{"n_layer": 9, "d_model": 224, "n_head": 7, "n_kv_head": 7, "head_dim": 32, "d_mlp": 896, "vocab_size": 512, "activation": "swiglu", "norm": "rmsnorm", "norm_place": "out", "norm_eps": 1e-05, "positions": "learned+rope", "rope_base": 76400.0, "rope_fraction": 0.75, "qk_norm": true, "attn_scale": 0.177, "bias": "none", "tie_embeddings": false, "parallel_block": false, "init": "normal", "init_std_qkv": 0.0311, "init_std_o": 0.00733, "init_std_up": 0.0311, "init_std_down": 0.00733, "optimizer": "muon_variant", "lr": 0.0159, "beta1": 0.9, "weight_decay": 0.017, "lr_head": 0.00654, "grad_clip": 0.5, "warmup_steps": 0, "schedule": "wsd", "decay_fraction": 1.0, "decay_shape": "cos", "final_lr_fraction": 0.02, "batch_tokens": 65536, "seq_len": 512, "doc_mask": true, "train_tokens": 505600000, "steps": 7715, "dataset": "wikipedia_en"}
Each number is 128 + 32 x the weight over its row's rms, rounded and kept within 0 to 255. Layers, rows and columns count from 0. Numbers have three digits each. The size before them is the row's rms in percent of the matrix's.

# down: layer 6 MLP down (transposed), 896x224, rms 0.0892, rows 231-305, columns 112-167
# gate: layer 6 MLP gate, 896x224, rms 0.185, rows 232-306, columns 112-167
# up: layer 6 MLP up, 896x224, rms 0.196, rows 232-306, columns 112-167
down231 103:139130065103088116128116134070123196118100140121048119097087139133085182133113094151071142137069101117120129162143165149070142120067139079087084154097145126106100162091
gate232 103:083094138096115133159105147054143143132155094105150128132158125135123203120123099144134141062073133125099154065084179167091084122079191122103115088098173093112134152160
up232 098:167122150076149096134113131166145157100094113150111136176112125123147057150191120111105114142127112144149177191163135105178139137128062144123142111139032078133129162143
down232 101:162139101152164092174146079121170098149098103129142147134034187081092086131107164124129172160129113139176178133145162173101133089104101157121110140130174144109125107166
gate233 097:109136147162151129064138148149169122076109099164109073137143140094114062122136076124098112182124157117192120108098115121135181162167158105110078172152144184179096138153
up233 096:166122172104103087108210142097102099132095127122139071157072169171083103146105188125150057125092110202120160145118146088147105051106157145141141122171129102151199161193
down233 098:137101107187135116155141122140109106200086149175083170139147103155143059161079116120092139193121114142187113143113108139179152133084157088119133092121111235107140082100
gate234 090:142128136150100061119112086067093158112134127099079092091083113139135094146115136155136124091125077116115116131148164122133177136134164177112168099087111136111128142114
up234 094:132133130177106069088131170092118122196100173122107173144141080157130151113141184155070116150129139116093148172122130176117093110112100150139093142141126094083078109111
down234 095:172154122066144151057104079190139117123114070117113099108125177121172108125189120138129118127194078115142091120113192151172173121167099105076151160062132156080147127110
gate235 096:112138130173111146204098123166062144096186106185123110127139128120102100129122146133120169119098114176123092104176160097151092147131079099106104085118137137116085159171
up235 095:103105128078116132069153117094113104168130102085129132144109132148126090191103174127108153217097093113133099135119159136123102100111179139138158133175160163115078133157
down235 098:137136090050115142106159076097150120149156170187134135126144137141124144154109150124131135145184131109042166138131090109104056091127120121135143090096173099115143150146
gate236 095:134143108135140151117087179090152158145090124141153084121174143116074137113139117165133109169162079089100145125126157135158088122120076116056177117129077138142192108120
up236 088:125120134116127105094151083100161062065142091173161146127101112143064131179130098215148117186078189153174130149157111158190122128118132082134192130132128077093109130141
down236 093:147126091051149115142151113186045130130181155096178146089113186126137112125116099118140088135093068089165035110115129149131117182063168089112156121142067053097142161133
gate237 105:149118173133157170148161149121122144134100111135175173103150147088150111116111113097138123125145129073154147123109117095085155077128081111129076135112101106177126160155
up237 099:086133157121134098120131106127108148134136157142110116167103189119117149149075077124147146115082122117081139138098080087118102121032093196091138117136108154159146137118
down237 098:160129170120112162120134132157138127093116178142069167079084177144144119158113032105127131072081171129114142120157102123109097129130162121087131139182090152140123081149
gate238 096:091118115192036128078128130160104119113145182115179119084116123133116170069138130172116122080085160101102091180156125069164052156120120181133121130115130129170151151100
up238 099:106209113118161167154135133114111123112155178097032165152098115148150208157136099119090137100134096145108099184153179135109093103116133134141184124107156156122145146190
down238 099:152102156161103143196150174145112170134137168155142170178182134085134094108156102110172140088140147108095094153158119158102173081157120132075170116181136123094107068130
gate239 097:111148130090171098094082196175086107150053162083131150125150134134080163136096154178112136117109141070107125123229195078152099108099055119136097124050121164123118143113
up239 098:124112105125057126060130121162091117102091126092107146094156067129154090085115102107123112132145155156145101137168153154111031102194121117112143097163130149187082117126
down239 100:202146084107167102108071136129087102084127090137126132128164086150138161176115133198184145088113101143153072178133147161186191166106205155137198147099167112132124139120
gate240 102:176066159137113138188118081079135115171097145127131149183092127139152147067157164087194073129108146114116107071127145095172070095117103099163094103109088161163138106150
up240 097:148122124120124120182132094114100181175172171127154096098077079117103121103133138129128091099096153132153084104166095108187114154078149131169149094124133158057135129091
down240 099:074118120148134092116139214184127138179159134094151138125121095148101197174098055182121123122066116113145115090132132202113119150115128144117178118126144122110137142111
gate241 099:094136149091078104144126144150105119158137119159171226108076153083145053103099096115177121117119133163138146089118173081101087176139134109109144109180097163114083063146
up241 098:173065155196129133124123178135122087114044119163145164097083163093101179066188129085128070118108153162117093096136109131138108105187127125104156120142123129090125084183
down241 102:112075086107114082136190111072140130129141135172159151125141110131172104129111178168076128131122070123085127100078063173111142120114125155122140126146159138098119138174
gate242 101:112087088154105124110127095128153097194124106066112160159100125141204122128133169142131225072098107131171116150108108152139134169150104104140147142106110153145100107144
up242 102:086087124153154140149128143078135149154110122044175135145083141104164149139170107119178160158170155112117181140052107066133147106129125096108153068137150109148109164070
down242 102:140165158149126114157118138117195113147050130153123058127157158133155068148178110171121127118116121186104197142174114139137135179102105102158138133149119126184161111117
gate243 100:162136136140115172112153072138108081143138109184151138123173138137068115077015116136155120149151142079168154098149151089094174106152083165121149143185124090107107139105
up243 094:056126080154130105128092160167167124111121189136100169095099147151142184128143188098136120087097134140141081128143093216143084134099124099136145140108170146123117104089
down243 096:137130151111082113157101063146075144127135162139064097183072178109188080138168099114064148144115133221131072154148074153189121141152094048102096150113142105164100133155
gate244 103:144159073137175133143105171091136126177136145106144116165078173152103143160147176113133108129109123192072106140133157075041137189144140102080078154093127164131114107105
up244 105:158135176147162102093123101135198154158111127112057161095136099138127080177181077108082081160128112088097102121159160126090082133112070131077108125179173169127140118168
down244 105:114076203116152092156131158102132078121146158119092149076135099108137123107078126153115130118174149113126097125074105168096087104128154101117170116095142111115145127074
gate245 096:079139104127131101153118091124147055137093126163097091165137120166085131082102135189102143154158074084095108127159167099144135106090119148055178088115078077109158134152
up245 098:099159123118080115116179131090111126135084131080053083129179069219148104158146098148145153146174091059151094105134090087156114093130145110106127125130168123153173125180
down245 090:111148164095144166134125135119112099103099120123112134096060186120148100165136081107098060129160199127106131204121097094156136075121091087106118152145097060129139108135
gate246 093:104116113112076097146130162119085102114103158152158138143066132155087084146164134202133103086110160140157114137127120070168132165127086158121087076190178171129184138173
up246 087:142131118175099100154170171141090112141141175065092107117163133128103146129130170146139139162164123196210103111128146082086117085112091179134166181144060119149180151129
down246 093:175123198147128154186098146105145185068149100116135079105083131106164084069082106144145115072153169151148169170163177116171118132139111100106129075155120149130100119160
gate247 100:192129153104171103142140097137147090175079140097159129152058120163058128078073140089111141108161087192140161123141183117116138145163109104111132139106098151164115147146
up247 101:143168148156062156138154116126065095136112155149105194121150175107092123155067116133147119108117150171122120159158107123140113134187099157142141133107175117152161142126
down247 103:130123171139148102120120134134064172164212118072087088115131163143178079120045105090131173071126152110140117154100160111118110171099144089150096123110169092095112156123
gate248 103:127123194180114130181127146150114129147083149137165076120120156116146082113077137159108132108165154065147146126146114183131125158152105146139128103109085126170075124121
up248 098:151106059036088139096124143101173134187195030135118117156100144147157153128118113191116076136117146119162149127157104162152132140123182124162120212169180150132156123150
down248 104:151105138135125101097149144126118149124116162112146189158128099151105068110116152134120161141067169110098106093117126195126092105124105162150111087116157093101112104181
gate249 095:162075121054128086036155155081119119140153084120190151171132114169160136081134098147131108108095105134090094117132065120141187118081082123149096153178093201186149146134
up249 096:151135180100089153133113174109178139047131072131133093106168119133150160123103119133153130168153183095138098115147156137140122152051093130159088087202104144119214116115
down249 095:137159107149177095130164110135132143125138168235114123150123126113090099146136130167082127087115131137119146095169111134146096064149110194138120118112114046185113110141
gate250 098:097073141110149154148149118091132076104156134130150160228113094146105065066140105140134151108072123110160131125132123071110180108125162157078196080104083105078092164107
up250 098:118110099089178156040115096104147094224068135113077149126100098167088117140127157149138187130099161094113150166144149151163156152180126130103136147139111122101138097165
down250 101:051095167092144104170159091134144110134131135125154116138128085094136102068044125134160115118139136103112149143093114093150088112055055125140157150123153124116103060109
gate251 097:135137123137103088091110109122140162074091094110167101188162124156152123135196145140054086126147147193186126107157155113105181135171121108137127112059111158092106151118
up251 097:140122082119116124187139143134198115103128134206214111140156127125160173145164135182120095111117141098145095140234131101082166113161129180143166083165130191067112114057
down251 097:149129146149154041158131140107125069092143148130159128103089066124130152132095115137143105156101133122097101132105115125126132101081038093155120096132135119131143113136
gate252 100:130113151126123114054127121160148089079104193087152205146080096110145147160139119115081099093138160114097141136160122149184088117183142133089110121086169130108129125175
up252 099:134129047149116090180142075076095169145126145156111060104080118095173115109148155157143143094114128104097115153190136118125122145088133132110129094108130170127144145147
down252 098:113122119103090090169084178163113138105160127098098124137106114115122130069140174132138125179137110123122112135158110095088139151122111135124079106144157082120147156132
gate253 102:128116079076128124152101125105128097132150163132091147157108036133139157130142124109174139148092100162047119142106081034081116093157140098104156142176149081105140081107
up253 097:136168196138137186143119097152143131075067168098073100120174154095097141126134118106105133191138118157079152132092158125131080093183109084125110098137093090110139116100
down253 102:068125127062138117110096155059077192094136131129125139159086175184120071133072126151126125101106180169127164175105113131117130132194123155141121131136122126151157116150
gate254 098:156112150120186119068080080133131072115096102157181156122162140141125109099147103170136143171146137111122127115097095125131102134117104164103117088128125159103117080137
up254 098:121134152105125127119139099115108144196133155130177149128174162170105132070121176090149128073128097112026154134083139188149089154081138150149175099094113125130126101146
down254 099:140085099050098108140124122133134171157123147138100168067128137136191159150137114136126106108150136091175138163130134120146077096143117178178159059110128114171167141168
gate255 098:161153141117130112105158139117113107052100102090111125087076130166150080133039193125131134113159177111112128125127088167103162100139114168118119106174115139219155134138
up255 095:132134152153180138131081133183095090148095124178177114156104128096143156118079186087137133145121158105125113116131110107121084110214158068092085140192114140088141143160
down255 097:154136142188122090169131104125132058116104146085118140093152110163135093052148135161078131134112090160064074084087129202151140080080160143133080139122125151124166031080
gate256 103:125066069141146080171170164142106111191141085109132181111145109123144127105070069142113149082117157097136191118039151142155180105136161190116163097126108168148161123133
up256 105:074192171135111116105160101116148090137174225120120154176150153111139101115138153133126121115129034134143128132105136107119187140128144167115127069138148171127156114097
down256 106:135102089122122135201147149159139134133047136111132114052161174153086121161154134074155159148111149126099134138149140093081149116104145142121076126163168080160131110109
gate257 101:133093174183153154140069192128105117187172117118100153120151157128075126104175115083176167174093146147135119105125137067145116147126111165112157116067120127085129094112
up257 103:148085220164155147152141128164120102142171145098160134150122106146126080092115149091137126119159119069183120104095120151156092141096111114102085148074104146089089095134
down257 102:172052125221137163118127174146129124150154104119173106086089152149145190128149176120158069173149118119096112170124082152163152161161069108129163125100131137125191106144
gate258 102:118149170158086094177084123093143118084125149168181085137124095159149109052097158178171141116121113081159120085109093148153131114185148125117177115071145088154174070160
up258 095:143067117098129106128143130107195125101149165092009126126118099103176165170076112108112153102123166186155095181131119128157186106138096133054154139125134157115144120150
down258 100:169094139128187160135140093157101146087108084154122161094144149162125165118141117156091126124110107164120132118133074138163101178107113178142148162090140170064117085153
gate259 102:158096123100133076094241128111133152136104055165114115130164120146130162147139111118141116133102167097138135107094106158094179143152125095135135118129078134096147135111
up259 106:113163169111143134166153179106100153104106155089152147153085133123140146118151156095132143112133100078093139163081091073172096136108151126107165068123152114168108060162
down259 108:167074125118131151085168144125064138107088133108163141097155132097152162124159169191100081183108150118068154101113087116117136125113081172165132163193105118077139113107
gate260 098:138127117087135127178163089133128074108164195111149129096126123162159139103092168142146089103095108104066115106152150136112187135151142123112141124155155137097106134127
up260 100:145107104094083122130177186184093136074132159082168132109100131072114141198158129112149125108100132115129172134126118113150087110156175158183155160106122134165185139137
down260 099:111115048147106146113107087081110124102141118051094144092050141127063145066152163068099126106087113131123078090106154120143090123116151109123162128160091140151095145097
gate261 100:124161161171134170085153153141149076123112137108137141149105106128140114130109114174169111053106138130111084151135107071161122099118117142108106188081086066131103113172
up261 100:139140124181157111172100144071162101107121139149102135190130113107154143120165113143120067170162113170120119096107168113158118159194071139117142132117107106152123098138
down261 100:153108126120132126097136136163117115061148061061108140148161121159087145136107129114152136045088142132132136127099081139107125071175057144143151135105136136134108158076
gate262 103:084124035173136112090133167112145104180140115121171149120122064169120157077082096185123155100150136167140168187087137145082138134076192091155077104111166154154103087086
up262 104:070107091144160150068132158157121068115055093107174161136091117164118133141142110192130101082159165157070111090153129085136154106121161091140125086120201160111094026119
down262 105:073158081117122109147180138171120144181120113100134171121083128159147132088109084164086127102158114158083110155147126132102111141102117143171087157153095143134086127161
gate263 101:137083167117103129136116152183184138168138160144144152159182065182116088108091153167125133067176151144162138086134104183103119155143133154104105116139162123153132149159
up263 094:138104097117138106064109108072163183125125130181116057102109153140123123109101137147099136151133114135093155140088107186155108095081163146095129142120083152164143084168
down263 096:130167099138096183074081158178148140077143131115079109091147128175187109193139127105138097050116109089130138112121123103129145173113109125130117148087132088123159181143
gate264 106:122088120182098119096085121099126179128158146132089083116080067162190171141173115155121167165079096107125164138149116139131133149131123137168122155112142129143127124115
up264 111:069083064156091097077139113125148070090178152121089120151147155150146132123141130179163128197128078091151076143106140101127119123170159151183125162108137151134138148108
down264 106:198145101113181157070190165107184141094142153139181111135102154091145156175155112074172134133063124080158153108090163117142129188102129145156161167155094155103141129107
gate265 099:157191133162183142133073139127104091167112123142148143116088165127138112131092131155122148073178098188090122178121167155116098133103173154091166116086164087073144153175
up265 093:179138110071131140125125192132135173078053102128161103143124106162116157101142136128152129162113168118083102115129086143144160138140181145097138104120125081148118162169
down265 098:102130076088136132074111145144153150192146150160159149149103105116175141139099109182122150097144112114116183158096142134113117197102173099158083093099194096139125101128
gate266 100:127166156102101176147124147143134179098133154083139111113139124134089122184158136132108129183162140195164083125110169143116133159107149123117113144153168158157165150092
up266 098:092066144125165132105090096057144117118094175082145076138058093075164071143117074133150123159141180093111126082119092097098144160105101148102094176157112169170173144070
down266 098:159210068130127127092134054170114138158144119096162136079169131128136063080117130141164165156157152141105160089146148090138147115197113164093136083081132125123093118092
gate267 101:092133106070088150172136033100111119062101153104145153150165078096129171123101129117117110124130175104163157134060133087128144082163181043040151088136120109076167134105
up267 101:128122104134141082086095178124160046208132121151175154068121132222135075086120166114112108151125110109178129098125125138207133173134128180087091190187104137146153117053
down267 102:108143124156134125182112156216121165163115132139124118106168059074189149135138110141066081104087093121105179100084150106173088088166141117130180140097126147111176125135
gate268 100:120136072160068180138160107098150104162125125122132119092112163122122136134119132144170117139129099161129107081090168119128148071152124143122087169167108165092106126155
up268 101:123148174152131133123121173134133120117147145175094139083133133180166138184101124149166211138108176126095214192115128181108128099144130138083169141139136107090160158156
down268 104:089070167129084135103134152153115084121115137113142152143129110140050104096155121119153161131098110143136170063166143149168164081063152121127127152129167130163160103193
gate269 098:106143089151079126173118084158127097123157107191096100147107142143153135054119146113103107109084198136079148115156151128166089100092113132172135116102148134076059094130
up269 101:140129150095126135153087124147141160140139188129165146103000069127082133123199156114137129163128118159085094061090136098115167136145173146111123125035128092091136215165
down269 103:119141123104128076149185119166095132101110180124147174136158062106146092128134108106049113143149115191121099092154125085110085183120095151074183234124160140180153092074
gate270 098:098150189176108160122184125161111085128121094105039150180163147216088178123124098154136126090125155110162094120165167112123130158110119100102182151113123148094136090157
up270 098:112135122116168112131145113155175150131167173113095167105136104102126103076064139092194113134132082072106200137141097129130197079086122077112138185143111138130086163088
down270 098:144089139125129102156067092145087097099134168133134117126100170144145091150149166155097106118120118145154114138100108145187147154138115156093072100148097092088133099121
gate271 097:134153170110080159164120076106142129120085129081171107138186189074100119071141193151130106119134133107160094141146108094185116157148106200103132096040136096156122072160
up271 102:106057093142104152160177151152063143095172178161111157122108135163155151156142126108103110082107104117098144215189103104154124103119123093131075154158172145105106116113
down271 102:122103084115081130120084094107132135151097183168085131142156137221169121081091084131116145157126191158108130118123125101167184138165127081124106132088157109110174120114
gate272 094:107173157161136163126104154121126108142136176065156157173172096129138149143169116131132155106127174131115163122080140020167148117119152147110138121093130147118160153102
up272 094:108085073150196162104122138132175108125094112079101149125113165145172141150126108172150094122189164104072159116128121076150086137100130174057180147059127176123172136148
down272 096:091112165088163097187115164098139130190143112158111178144089129145119125149131157160118078138103111205098165131134120155159202144131132133131152153125142197112101151123
gate273 099:166102099151138081185169081075115085170143189115166122091156137123064082113028063099141187101132137198139134113109137134144112176101156150150101177111109140106095161126
up273 092:135118114123076105098108118167095114218102094111151124115143191130084142119130114140136114062124089182193111144102077129192159122066103120142072116143116189172160161130
down273 096:144160095138133149167155119104132121087173094127113138114127151113093148140084123099107166090101079126113140083149118134179139155109157149157079148101121107081126080129
gate274 102:167111132112073076119102171135119086120179130137159134022118145168122106151127099151153172143103112097166111115164186078127108097109153162102093085131116094105117113079
up274 105:139112078166149131179131156180086130108120129179122061128185115122116137105235115068050161158158122133156105115127091133149122149116113126119081147106152163201128120134
down274 104:121136170091154159112192175160131089123150158187064117142131169127129134114166124081117069119153160084155157142128050108156086166144124117144140155097193131118185153111
gate275 097:085134152163064136165059189142100124110069142090086125134135132110151108090071169133110131173088127131165077080085114111125130099108150138111094069038096165097182122124
up275 094:118120133150129075070117092161101143094097153127147172126181131167133053121183113105148098161135137097109188154139148096129155152120137134120164197194127082156138104127
down275 101:092157142104099092113145079190179134111127172126130156111082131105112162137121148140109105110188112121120163152137124117083100086168134101145108057145102184103145193115
gate276 099:104141137147148129148124131057082129115180096113139051105108134121121162115136150186167174104124131168116097133138113112149128116154143080123113130133141119119154142141
up276 097:131101157168093091112151078147072083091104107115119140139148095075104073123120203145082139151111097118152075123121104094153107040135136115121101194107110137064100091145
down276 099:133083069115140116108128115131125110177134133115106165109074165091096130111169094079084128143110157157146119159101121112113128139166119129097148156092106117155203069161
gate277 097:103094120186162129108053099177118126104149102116127155137092137101090110147136170102079169166111176095110124127155118072106095143174069136109160150073146128182141202134
up277 092:149201125134101144135105161086083155125100066130118105074101097131145144198183111147181090122136133125094181116137146103148121162076144144151080174108085105118149086134
down277 093:075094105131122073125145121166136132183167213144119149138165128066096201102154176134135115137147133127107129138121141160175088131119187172096084112169131138169105129148
gate278 101:156188108126145122140157136138168111128101145115175086079131081104137105112096120112104111123131132126129138132079137179129095135140084110116126140112117185095102150071
up278 109:050125167110148137110093123120112111159150131134126109130104114122055202069132116100156131092081150137115172189153100139117149179152130091139109102117149140095131102157
down278 103:090104149126164132129106148061079089134105156165143112089165055137140081167148211151128104124116163153165040098143192143146099144120064142071109151167079106095129139126
gate279 105:065157170069068183123103149137094154108152080152113111150101093109122133100127191141120192072102090183120088056152110176121146088114081119080148067155122112120116041062
up279 109:127165105188142064104192096142109079157132125163133176107176188162064151081125131173117160111089132116061184130111166133093130110157139120172131061141112100112136142133
down279 103:158106099188165105163190165085093116106086196196098132124101068123077131167135133125118153106109206145116134150124132190103113158115099061100103142117154138142150119121
gate280 101:122114094155101116142074122157107167079161061112136099156165155158161163132114113132112158067091147154147131170070102139126158147135146138122138114147108122115142125167
up280 101:130121154091119107148150103150146057126060227108101111082086184105110142140098149134163116172102072127072147146144150096133130139135112121057188133115107139168091118088
down280 100:208161135128112110156111127135115107141098086163108117068109129157087162137140175102149051078146077159029175119174097107098106122150114102135097130156137103153143110155
gate281 097:116110085125181128096125091186122078113138062163119117172122121098076105171146157118134143136101098154066218135149125167192119127130096106142124179114175125200106095133
up281 100:189132179121144103137116163151088127139136135141152098116125129190111124108119190138177161148157111182138076149122092133178165108146093194188183074118159095045102136145
down281 101:121118165141067112208127143171138118138163118163199135118119132106143106084153153158148088157072144162116130189101133146165096149181184142123130135126060144210155119138
gate282 097:127112136082158128104129126128099169149139113177093178134062103137149119154137098094149145112102162116144130133131116120123112068137157046127143153133134184107168056152
up282 096:155116191121136144121147071122121075144114125088110134117102092156135142146080129049121141167145136077153113159091192060118129157142106099187097124149126098103118165109
down282 096:142113121189103142112149118107106062095135140081099148149098105075123141104072089123148115146172179149179105145099153139172132138152150074096115126150176175124067167140
gate283 104:163086111124110128192145111055094145116178098131116135145123159170086198157118121085092107172165064141123086088181134176121084108118095091137096182101149127124055116182
up283 107:109139068076142092096156171096154151131100133139108120158143136126113154155053150100136146133115156123086100141115177145055121142100148115089077064129086057145148069126
down283 108:096097139080198077124137126113150170100125125096101102098132150148129112079077147138120158169108148136144160124052120160108126095173106157109134155098146109170068091131
gate284 101:069109096155112085132111147159147187090188157104096151092129157202131091056120116127118131120114093179145140125126087121105096128118119165131143150099146075147161057106
up284 098:133152134138130105150143202132137137179116158157143159181109226079192124134107116115082175174103125174127113081104083153084119111122109139130170151090134207099038125122
down284 101:120120105140181149101163113065147091081080110090132136095112141141135195183125094069123127055081113181170141152159143228112116162127149159126151067167104113106155118173
gate285 100:083154168147087173136119138119103108152150181113105165158091136107114153115124156089155076158047152108182125061132134139134094166123121112143107118153077073147122129144
up285 094:147115140135160151114152127127188159125102137127095236046096121121129095115160146120103120065114167093179138094140169156159094177178057139124124197109124098111160060161
down285 097:157107136161145178111166155075135130111125138136184086122113109140135104197098093139073154150132157136124110145147111114121160158101110083111140135147205091117148177061
gate286 102:109070094076109076099123138094120070157125108122129135140151126180084088134136164176185202141105109170099166163093165097110147117124103145185146106137147194181127159125
up286 098:087132125103141109172197122208095070095115154120114118119088097128115132144110080130139068120144144064153137100153128139075072135154149137072100178158121098138123074115
down286 097:129110145107144072170127158147103129129092169123117056105153083139158155129094135150166083105107105085150136166076132156079085138146142115120127088143087147143172148088
gate287 104:118132142078160101132102122161115139150126149144155126155104099084156148194139061147157100130142149161136079113132153089078071160122120106106119157138195150152156153100
up287 099:142143132121090134138145047109167090139146104117131133150164155135119147111056132157111142191088104144112148167136165130134131091146110114132133106170144201070145121122
down287 103:165134053131172097153169104135147109107113112119115107131081081143171127116156140156090211079114117089129230137095073171181131093091169073147190200132110113128188187138
gate288 103:147149104135097143110072122124015091155202162087142140106130166090151163126159124183157134050147132175092210093182112145110159137118160189122149114138136033086157058080
up288 104:132048150127104120156148138091149095167143161150116088164104166181109101091136137107198132077113148114172156094119137108138108123130131148083100128158123109158144062132
down288 103:153134104153157147155168099199098147168140114139093123137122141090130206111128114195096170155154106180158139146174188177160081129136095054078142154157115190122144100136
gate289 103:137148161170186128050129159122140139160163087177147124154171099085169145148135123108095129100061074150150102176173131098105074061121150140126145156113130119109060150134
up289 104:101091167106136186065164179108127122092099099148192085111136122113115149124121146108118135115139135097091136080177135071068134097117080104137125160097184142131122155150
down289 103:128167140122161123095131087069136183192126141173119202140165142138154138167130118123135098143076069161117124098177116141137101059187103130149141070145167139157114184150
gate290 097:090047088098101146096152159097144120154171130109137141116098128080121166114095160178098135153077176045180196112126163124090079107093097152156169147104125152121164132109
up290 103:152085131098081173102130153129147134122193122099192124210136133094135154143133134084133158074100135082164120116150195162128103090108097064105101169132129139162198115137
down290 098:085151115099066146161115113126095160067118206103127127155102060140169101099105191093050105156151115068119069110140139183093034144126107169115154112094108088150207123097
gate291 103:100212171187123093096141091104071104089131106070140094128066079116112156143151146109098170124117132150100113145130079110107094143146105088110126124154052157088085142131
up291 094:108187147110144149151096061120150151126130093096144112089117122134139095074093082092139156159139139123151124152122126139161072122113152144172128135088137153118072121122
down291 101:088068167120135097106171157105143099143166123117082035092108135100144197099116120231163142133122118109170154099089145119171126122177124170155138138139147158100178144105
gate292 101:103138121113087146206114155088196090124103116163118165156180148090129162106123091133106163133125131179126085105134140063108141144121150093110112129118137132124095149110
up292 101:085115159095138120113175023174133147142063153102113111110081077163146132111132138161077157143144128117145067076141138117129080152162150147190186150122127169158157091139
down292 095:179129125120141111099069127174078095151138160154143191099119079145084082112133123132138072032094161098106155156102114184101112133155111141188122146140131190138197141106
gate293 101:146134134100151124121106173123148101157123103182132079165107081093111118134088143168073129139153106131139171181124198101150123106121083136126106110120145090059183132109
up293 104:139126100094182163103124082139127133152148144147130174149178118146127093069170142162161167131106100131103101110085147136126125172133177098122128108139119145062128143128
down293 105:129174161133141101044132116180121113109129131113141117150113107144150185153092065106170145123124178060107088189143130110153116151170179095132132136039119124139139133106
gate294 102:170076096112109125121185149146055128111114148116046147130154119083106158124144120105048156116098090105178113203129126158134077126132143122137156106084125109137106179178
up294 104:132115175117129086062139194139141142156141107122084127140089165162180166077146141053153174154127099070123156106132136082165139132159123149119181086119138186180165099145
down294 103:139175085172079131127186199152152142092142151092192091170128129103113131167165103136099116099148110152056113119138121092146088175164120123092131192072114095128153137074
gate295 106:143152090143144153117153141036115093169112188109114151080106081146137101116176139159131154109168137074175153174139100192139167119095152100106140104145112169176113122154
up295 100:124168181172112107074132109139158093152145162105071156137164203089123066090131131137148099155105132095158154164095120071081126073116111112077158146128155137184145135138
down295 098:160139125174108178073161112145133195148090114109123141071115149043093134121196156157139109152145127086148186135150132106083115055203078148160108145120146078164179089131
gate296 100:153136114198095171146173160123170108196151118085136143119103146119136120146150098118163113220141143247151157082127096126106213134145043176123136110180123203182161165079
up296 095:162109122141100156137140170111152098139166144126114144139104115167188140096125148122099083176112092201160097114083084105113151114095105130121215125098101211069103125143
down296 106:123108093106139148143114112135074160145169095162106110142182115117076108174155102097143110093089124197153127103144114162137120144133102083134157087126132138132101075175
gate297 098:153164131173122135131140123112089162111069143164142130101128126185066100111156101195123146144146143093080141139169128139105136101087117167079189170135221102206124139107
up297 101:127080139086160081186123182128093111122129149088107138143117154147071104146173130135155200150177106086083130146127127142135167090076123140142148111120169067095169134123
down297 096:124186167145145161096134128156086134158089170120108143154099164141178122141096091142059116100139115094137120155123148135124115166134149122126116177125132074108112097166
gate298 097:149201109100157078111126165123154173127151126151099118158133191064142129087119133154133099171125141102150160080166143063151134146070118171127119170103083176161100107161
up298 096:138190131134150146126142122094095152157113120154127121134108120154158152070091107150130073135179185057121126134177174129120109130129137139186144139142127100116159199125
down298 095:148093122138167189131099117123131129187140170141094129129159153130136122161100149133077137136162173112109052157152098089143103106069073103159149130172122113123136129162
gate299 095:058120154126084152097091117138085154153131116130118128085131130102130105089170096164135152164095085116142087134090126147098151085067154097115178103101144112119154128116
up299 092:143141130122054177097115178095160125161124124172066108119100075131104156163095123140132122171185177087067143097164107171153117172147098138116144105120146128109208124109
down299 095:130091101112115120179153158080112142108173099122150095132200119122141138146148099169085104076087122166161188163156119146162073107102170158113080115184126147120149141117
gate300 093:119161076140089117146095082087091120075139094083157171129136157122107116148142174086101147131149130157150087127144108000087137129135080100151169200091105133144116168140
up300 094:129071158118154107198098137140126158097126143115079132136171152100101109116107123130074145144134103119148117099154166152187136157083162115111135108092140134174172104136
down300 097:157129145065074121171099087195137157117164170077160207148143111047117140127096119140087098159080125113134112068124135187132107176112158157168147119103144109127121082131
gate301 103:112137176116107119126091096191095097120153182126117185169188117101146174127212074163192126122087133098174093074109164086119163114187126104190168111113112107152067092135
up301 099:081149138112138113189165046091126088154130146208094122116108082131075120137125088133131142114141140165126162106134132095150152079127099106132113115119101122151091122186
down301 101:132095107155127068107103146133125048113124142125099095134111188154100025149081123110140151095100046132124127171147124149093159084165163091158018105140100113190197115150
gate302 099:112090141148129127104067140136118117115108100167136108139148111100139130135169149150158115158138159144120163091193125172179048122063074149102138060114100139115116107180
up302 100:133136104095074142145122111060119153105134155059130094105103086132129127111123135150083075151164120119120097067116170083105157087156129163147171088079151106128126157146
down302 098:132129134179099094166155140192114120125080157192192104136162173159125197164124105109066134104099173082126115140128100094164086131161127085077149133125129179067143139139
gate303 101:132134138085100138150135121130120139124123156094167157102114205140117128105144143144090135146081113092182174129121132096048074140184151124147121156091167118130163097136
up303 101:159107122128160069177128118132115117075095093066121150185098052105127136123170160106148127118127096104183113131110127167093097135151096129125144119125091138090135125127
down303 104:080167108140139093137135129122125173163168092162082093122066126084157100088167137134166108081127120163166136115137110132129064146172081100071041157159098121126142135116
gate304 103:192104099115179087177083108121145122150088133174086121139155157122138097154178118139105138165087108132130157094171109124148065137154056104122109213192130098152102131108
up304 108:126178138051130115102131133081130127204123207104122149168139139077109155138161108128139172042127143197128157162114127095093140104092177166125178132100123148119158124108
down304 103:109102163119126098142126111126152153101112071113105130134111113092116070106124172022124145155154177135122133126113146057143161114138192127168152146105095082163150095080
gate305 100:097196154135088107103140199143126194062102130079101138113139054086130096131134121150091119124152129083188103172093122148108032110112113146164126138105107106105123162126
up305 097:108114136068119108097147157151146110107136174046130080087134164171080070139137105135140114123145131089153139179129113109162165125124112155101121115129181096144168149119
down305 101:105070144093067134024133143104121108128101150081124127175089072187140066127143139131114169145144194102092102204141125155092119135112126127154144147182136144114208127137
gate306 101:095096111114141108167103146160126135152077152147142145106149062104136134098131115109124165094155099110094103130150165140111110056107097087147156167178105125132124130136
up306 097:100088148067215137089150162141166146157141034155111157084158129090122097165101088156106152142137060144141168167154096069110109113171073116071134134132089135140088134140